{
  "activation": "relu",
  "norm": "rmsnorm",
  "norm_eps": 1e-05,
  "rope_base": 10000.0,
  "attn_scale": 0.146,
  "tie_embeddings": false,
  "init": "normal",
  "init_std_qkv": 0.0356,
  "init_std_up": 0.0356,
  "init_std_down": 0.0,
  "lr": 0.00229,
  "lr_head": 0.0078,
  "schedule": "wsd",
  "decay_fraction": 0.751,
  "decay_shape": "linear"
}
Each number is 128 + 32 x the weight over its row's rms, rounded and kept within 0 to 255. Layers, rows and columns count from 0. The size above them is the row's rms in percent of the matrix's.

# layer 2 MLP down (transposed), 768x256, rms 0.0798, rows 194-218, columns 192-255
size [ 94  89 101 111 103 107  90  94 102  97  98 101 102  98 103  97  97 104 104 102 102 101  96  94  92]
[[161 127 128 112 154 145 158 141 152 129 136 107 106 135  66  71  80 141 129 116 110 144 117 131 134 135 190 138 183 132 133  53 140 144 153  99 112 150 113 173 173 161 123 188 118 140  84 137  80 141 126 120 165 137 103 140 110  74 112 104 139  80 101 158]
 [130 121 118 128 114 120 124 135 174 142 151 150 141 131 118 164 117 100  88 124 118 113 123  99 145  92 128 118 137 180 127 163 159 179 185 148 151 106 191 179 127 122 133  83 129  61 129 138 134 100 140 111 104 145  95  79  92 140 185 137  73  61 117  87]
 [109 146 123 125 146 147 152 145 166 108 138 176 128 126 116 120  77 126 187 141 123 161 137 114 153 153 175 145 169 110 120  42 117 151 126 106 138 142  89 180  87  99 120 184 146 154 144 137 104 172  71  66 113  91 142 127 118 103  68 153 103 126  90 127]
 [ 99 154 120 146 130 102 115  68 105 120  97 147  86 126 124 136 168  66  83 102 179 147  29 142  84 209 127 150 123 108  74 118 130 130 147 144 193 101  75 147 129  94 160 110 160 112 157 124 179 143 132 111 107 194 150 160  87 139  94 139 119 119  47 127]
 [ 95 142 100 140 107 120  95 197 115 152 144 165 145 111  92 132 224 150 111  83 134  90 131 177 121 148 135  99 125 158 169  65 113 140 222 143 142 100 145 186 173 145 180 125 174 115 119 149  78  77 121 175  89 127 182 148  93 108 113  99 123 139 120 178]
 [ 62 118 103 102 170 117 138 120 135 128 138 162 134 101 150 119 161 158 125  96 125 181 154 126  93 183  90 119 128 129 132 113 169 102 169  93 155 145 153 159 107 144 113 147 143  78 134 173 141 152 107  64 190 168 130 147 120 127 100  66 109 105 118 112]
 [188 148 125 117 140 183 153  71 102 140 193 164 178  88 100 135 159  84  88 108  56 157 118 128 118 170  79 159 114  97 108 131 128 181  91  91 162  67 104 137 112 109 165  83 106 187  74 110 194 136 179 142 146 134 139 106 105 118 113  76 167  98 143  93]
 [110 104 178 113 143 141 177 143 213 127 109 132 124 119 146 118  65  94  92  51 133 109 127  53 157 124 112  72 124 157 125 120 136 126 123 135 142  98 161 185  93 146  79 153 144  99 141  75 155 153 147 116 137 167  80 192  80 119 145 147 125 101 100 147]
 [ 51 142 133 170 165 146 156  98 130 148 156 141 113 130 133  57  49 156 106 133  98 142 136 148 120  83 139 133 158 164 115  90  88 134 138 153 131 133 125 166  93 177  80 100 161  66 145 143 111 164 151  79 166  38  87 166 128 134 147 130 112 169 133  76]
 [143 104 125 138  72 159 142  81  90 115 139 142  86 116 112 195 139  92  35 129 108 157 147 117 135  41 133 138 129 105 115 132 141 153 186  70  93 158 117 134 135 156 179 151 137 136 131 168  83 131 131  41  91 188 148  71 114 137  61  88 136 128 123 122]
 [ 95 125 114 123 127 103 196 107 130 136  70 150 102 150 161 128 110 100 160 131 148  81 122 159 161  89 111 173 124 148 159 116 182  72 177 184  95 151 169 154  76 114 166 169 149 162 131 104 123  52 148  92 158 134 192 138 146 100 107 180  93 129 139 155]
 [130 115 160 120 174 126 121 114  98 122 104 113 104 102 114 102  95 124  86  77 152 105 131 120  91 130 135 149 164 113  98  30 145 138  73 125 130 117 174 174  70 116  90 125 132  81 163 133 105 164 145 147 134 173  77 206 127 123 123 191 172  86 155  87]
 [125  82 136 151 151 168 132  95 135 121 169 150 149 136  91 139 170 152 110 124  95 152 146  71 145 136 115 132 126 182 120 132 137 135 150  71 103  71 130 187 102 167 129 130 151  67 128 107 134 145 150 104 145 111  86 162  95 182 160 191 149 156  24 106]
 [ 98 144 123 149 194 160 194  82  77 133 100 144  31  89 125 175 152 134 168 158 137 141 149 137 171 139 138  98 155 132 129 125 153 139 127  84 187 212 174 145  88 158 115 138 165 108  67  93 161 146  84  77 114 148 117 170 120  92 128 133 141 149 124 136]
 [160 133 100 119  77  41  80  71 186 137 192  86 129 102 156 194 194  88 116 159  87 139  82 125 200  94  83 118 117 168 141 119 118 142 106 116 115 107 133 132 133 167  77 135 126 120 130 108  83 150 145 134 119 131 102 138  71 165 132 101 153 142 146  93]
 [ 96 118  59 166 106 143 159 114 105 127 195 110 124 149  86  95 160 148 139 121 134 158 137  94 140 135 181 124 127 113 125 110 130 113 101  81 159  72 103  70 133 120  82 128  87 124 127 134  89 112 115  86 193 132 160 124 134  82 156  75 148 106 175 141]
 [161 190 145 123  80 123  55 148 162 212 135  82 194 105 129 103  81 153  97 139  76 162 115 144 102  72 126  67 109 118 137 141 103  88 149 165  86 170  75  90 173 154  85 159 111 137 107 133 113 100 157 140  93 141 169  88 184 185 143 108 123 127 140 124]
 [ 99 142 146  71 135 132 108 153 137 106 131 127 168 166 130 154 103 115 115 168 158 119 108 129 147 158 135 131 110 135 131 103  95 138 118 122 114 114 106  96 132  89  71 110 101 138 155 198 145 167  55 133  95 100 129 129 101  89 116 182 118  95 181 153]
 [140  98 162  86 142 180 103 120 116 133 108 145 145 133 169 110 148 103 118 214  83  71 124  95 120  89 149 128 133 177 130 101 177 158  98 154 140 111 131  74  98 121 121 109 125  89  96 185 113 116 134 110 162 134  62 128 126  85  20 180 108 129 136 144]
 [122  50 104 124 173 125 142  93 100 109 147 152 167  79 140 153 126 136 126 145 147 148  74 123 130 129 135 115 147 150 139 154 108 124 160 157 153 129 156 205 192 102 112 139  99  71  93 107 103 139 154 133 172 148 109 109 123 170 137 102  66 124 148 139]
 [169  90 139 145  77 155 126  91  94 144 169  94 143 117 124 145 138 125 122  92 149 105 121 149 127 122  80  84  87  76 193 106 119 133 129 123 146 144 169 167 110 127 123  86 121 149 145 247 126 107 165  92  98 137 117 148 158 124 201 109  98 132 111 156]
 [161 116 127 157 189 130 136 136  88 144 138 175 145 106  88 123 159 149 147 106 152 108  93 138 104  97 106 162 161  99 164 120  96 175 161  94 130 161 102 137 123 124 194  91 142 153 116 124 161 122 165  92 121 170 161 174  84 155 123 170  88 161 109 176]
 [100 138 136 136 172  86 160 159 114 106 137 145 156 157  88 174 165 141 166 164 156 169 101 101  94 100 165 115 180  91 118 147 124 158 160 106 112 115  78 137 134 151 146 147 110 134  83 186 123 146 107 138 119 123 144  92 141 118 139  61  85 157 159  90]
 [114  95 101 137 136 159  97 123 117  97 143 148 102 125 145 109 155 178  92 121 171  90 102  95 180  93  88 108 133 124 203 107 110 125 156 143 149 121 133  83  88 128  83 136 146 140 104 130 133 168 108 129 104 164 165 116 107  91 124  82 152 140 142 141]
 [ 80 114  58 126 100  82 131 100 129  74 130 112  98 106 165 158 142 105 116 190 198 216 103 112  88 140 178 139 145 139 136 168 126 158 125  81 167 151 105  92 158  91 142 130 159 134 130 183  65 192 104 127  99 136 102 137  65 194 134 118 196 152 134 120]]
# layer 2 MLP up, 768x256, rms 0.0843, rows 195-218, columns 192-255
size [103  93 108  95 103 100 104 100  98  99 105 107  90  94  89  96  94 100  95  96 100  95 102 102]
[[104 120 183 127 202 136 116 142 146 151 148 178 126 109 131 126 182 154 163 129 193 110 127 165 168 125 180 151 140 141 116 160 142 139  94  66 143 174 129 126 168 107 108 134  76 128 137 113 146 132 155 113 162 220 137 177 163 167  99 170 115 138 141  87]
 [101 116  95 187  73 127 124 143  97 117  85 123 101 162 115 108 123 118 116 148 130 115 177 157 109 161 155 139 142 104 117 147 130 121 184 117 102 197 151  88 122  93 133 163 125 148 153 137 128 109 126 176 114 211 106 115 157 163 158 155 143 118 136  82]
 [172 104 170 116 134 108 119 144 108 158 167 184 137 100  96 111 106 166 172 144 109 128 133 110 161 173  54 109  99 141 144  82  47  75 171 139 151 148 112 114 138 133 174  90 118 136 148 117 111 128 134 141 144 116 113  96 180 167  95 158 131  80  69 104]
 [120 168 113 125 177 144 200 125 209 117 113 119 124 142 105 167 112 129 142 100 110 126 123  74 167 176 134 106 106 123 112 131  99 153  83  87 118 212 169 200 126 117  99 145 145 140 116 136 176 153 131 149 142 156 176 109 149  98 151 202 120  95  74 109]
 [141 167 154 175 136 140 118 152 144 133 164 127 145 102 131 140  67  73 125 131 221 154 134 120 164 105 198 126  96 127 103 104 107 144 131 140 124 192 105 117 119 110 153 137 123 126 128  84  85 201 139  74 175 125 107 130 137 179  78 159 108 106 166  98]
 [114  71 178  65 168 112  78 127 133 140 106 145 137 140 124 164 101 143  97 148 138 115  79 126 105 127 141  63 113 153  92 150 100 169 214  65 122 140 105 152 184 150  68 125 165 102 194 105  76 160 119 163 101 186 133 113 116 132 118 100  29 144 162 168]
 [137 182 138 121 133 172 110 131 146 113 130 149 165 162  91 159 116 161  71 153  90 163 119 111 171  79 109  82 107 150  99 134 157 100 150 107 117 115 115 144 158 180 147 136 143 163 122 131 146 148 123 155 150 139 128 156 100  64 112  93 169 119  79 107]
 [144 101 127 146 179 116 164 109 142 151 124 169 119 175 150 115  94 134  57 170 132  67  97 119 167 135 130 163 136 162  95 133 132 159 127 177 157 146  87 112 156  98  79 133 171 119 100 137 129 123 155 172 120 169 211 152 148 124 127 180 177 117 139 131]
 [187 135 128 148 162 163 106 148 175  87 124 158 165 116 128  93  89  72 124  86 113 113 131 119  98 189  88 143 178 152 122  62 122 134  96 186 143 132 107 152 103 109  97 104 114  87 130  69 167 120 125 157  76 108 138 141 156 151 157 138  98 122  97 157]
 [ 89 117 134 138 146 162 138 161 122 120 141 129 144 128 153 117 150 154 117 128 103 160 134  97 115 150 196 112 137 119 179 158 138 122 169 112 177 100 103 147  78 110 156  99 196 138 135 142  61 117  64 171  83 150 104 128 109 161 154 107 137 116 149 129]
 [ 92 110 159 161 131 170  90 142 112 186 124 155 151 129 138 170 133 147 117 115 131 136 144 156 130 137 154 126 139 152 100 158  98 145  67 117 137  71  88 102 105 160 187 124 122 135 222  97 178  88  52 180 106 103 146  99 158  98 128 141 179  76 117 124]
 [117 152 155 126  76 141 156  86 194 136 128 156  78 135 180 180 166  79 131 127  83 184 172 138  88 113 160 172  97 136  98 192 107 197 181 135 140 100 148 170 121 151 127 149 116 120 172 130 136  80 136 114 170 137 163 153 192 152 162 131 119 146 147 154]
 [144  66 128  94  90 122 177 166 164 150 158  72 145 148 129 107 128 196 160 149 161 169  85 210 111 119 129 101 101 102 141 115 174 156 131 140 113 142 173 104 174  41  98 157 147  93 166 148 144  92 172 126  89  59 105 157 161 112 120  99 147 132 132 141]
 [ 78 149 140  74 133 167 160 133  92  49 113 118  77 147 139  79 168 140 138 140 115  80 110 151  94 176 159 113 108 105  99 113 160  83 120 160 120 120 146 126 134 120  98 179 123 131 124 147  65 125  89 129 125 119 164 171 202 141  97 150  80 141 172 116]
 [100 180 136 228 131 119 131  79 137 116 146 141 152 118 128 151 185 127 148  77 139 120 193 169 147 143 134 163 102 101 133 100 145  75 176  86  84 119 127 144  95 149 123 155 143 173 122  99  75 136 125 190 104  79 150 125 117  34 131 110 114 145 112 119]
 [113 137  79 102 145 131 143 140 118 135 154 128 143 105 172 106 155  70 138 114 171 133 102 151 144 146 114 150 172  80 121 107  76 148 203 138  39  82 116 141 117 129 179 179 110  94 130 145 143 176  54  88 136 110 109 145 165  71 102 184 119 184 115 146]
 [131 108 138 111  97 141 134 155 119 150 118 118 147 121 158 134 201 145 168  86 139  74 148 128 115 108 247  93 114 117 131 133 144 142 121 129 133 134 149 126 115 121 190 102 141  64 100  48 154 108 142 118  99 167 194  78 160 144 115 113 144 194  88  97]
 [151 126 114 169 135 157  88  91 145 176 135 122 110 139  89 162 127 118 118 145 190 109  53 174 153  95 105  54 106 177  81  45 129 109 169 100 100 144  90 139 147  81 100 131 129 176 215 121 112 187 136 148 110  54 144 121 187 132 124 106 134 100  75  83]
 [180 113 134 148  73 121 196 134 104 142 111 167 150 125 177 111 111 135 111 117  70 162 151 139 104 160 142 106 153 138 128 151 160 130 121 134 176  72 154  48  95 136 188 128 109 101 198  97 130  83 134 140  93 104 167 220 154 155 106  67 189 104  97 115]
 [ 99 106 167 103 120 156  64  91 142 133 105 124 128 158 160 115 151 159 101 112 145 115 179 155  99 142 128 116 104 113 105 123 191 131 129 138 152  87 204 175 124 131 150 142 142 150 142 162 128 159 113 175 153 115 143 111 146 142 125 161 174  32 158 125]
 [ 57 153 126 112  88 160 129 178 145 160  83 147 156 134  94 112 132 118 155 116 113 180 125 123 103 148 144 130 113 152 125 143  80 102 136 147 107 146 121 143 107 193  70  79  82  61  76 155 177 122 158 122  90 105 119  60 163 121 101 179 137 120 130 125]
 [163 122 126  82 113  99  63 134 133 144 131 108 122 137  53 104 124 161 203 134  94 170 132 123 104 126 117 164  86 173 181 134 113 144  96 147 147 122 178  76 129 102 155 155 125 149 185  92 102 138 104 140 113 119  62 163 143 146  86 139 115 161 117 168]
 [136 101 128  88 139 109 110 108  89 141 113 124 163  65 129 126 162 155 198 126 120 133 131 125  75  97 158  82 112 150 149 165 162  92 151  90 134 130 180 152 149 126 180 155 112  65 154  90 169 136 117  49 116 115 169 108 130 129 156 116 124  69 116 150]
 [145 118 125 128  69 133 150 201 103 147  67  89 143 121 167 128 129  71  89 156 115  63 179 134 116 116 115  73 136 114 100 108  99  87 116 136 108 183  99 114 179 138 139  99 146 111 160 100 149  95 138  81 116  98 138 132 118 102 147 181 163 172 114 136]]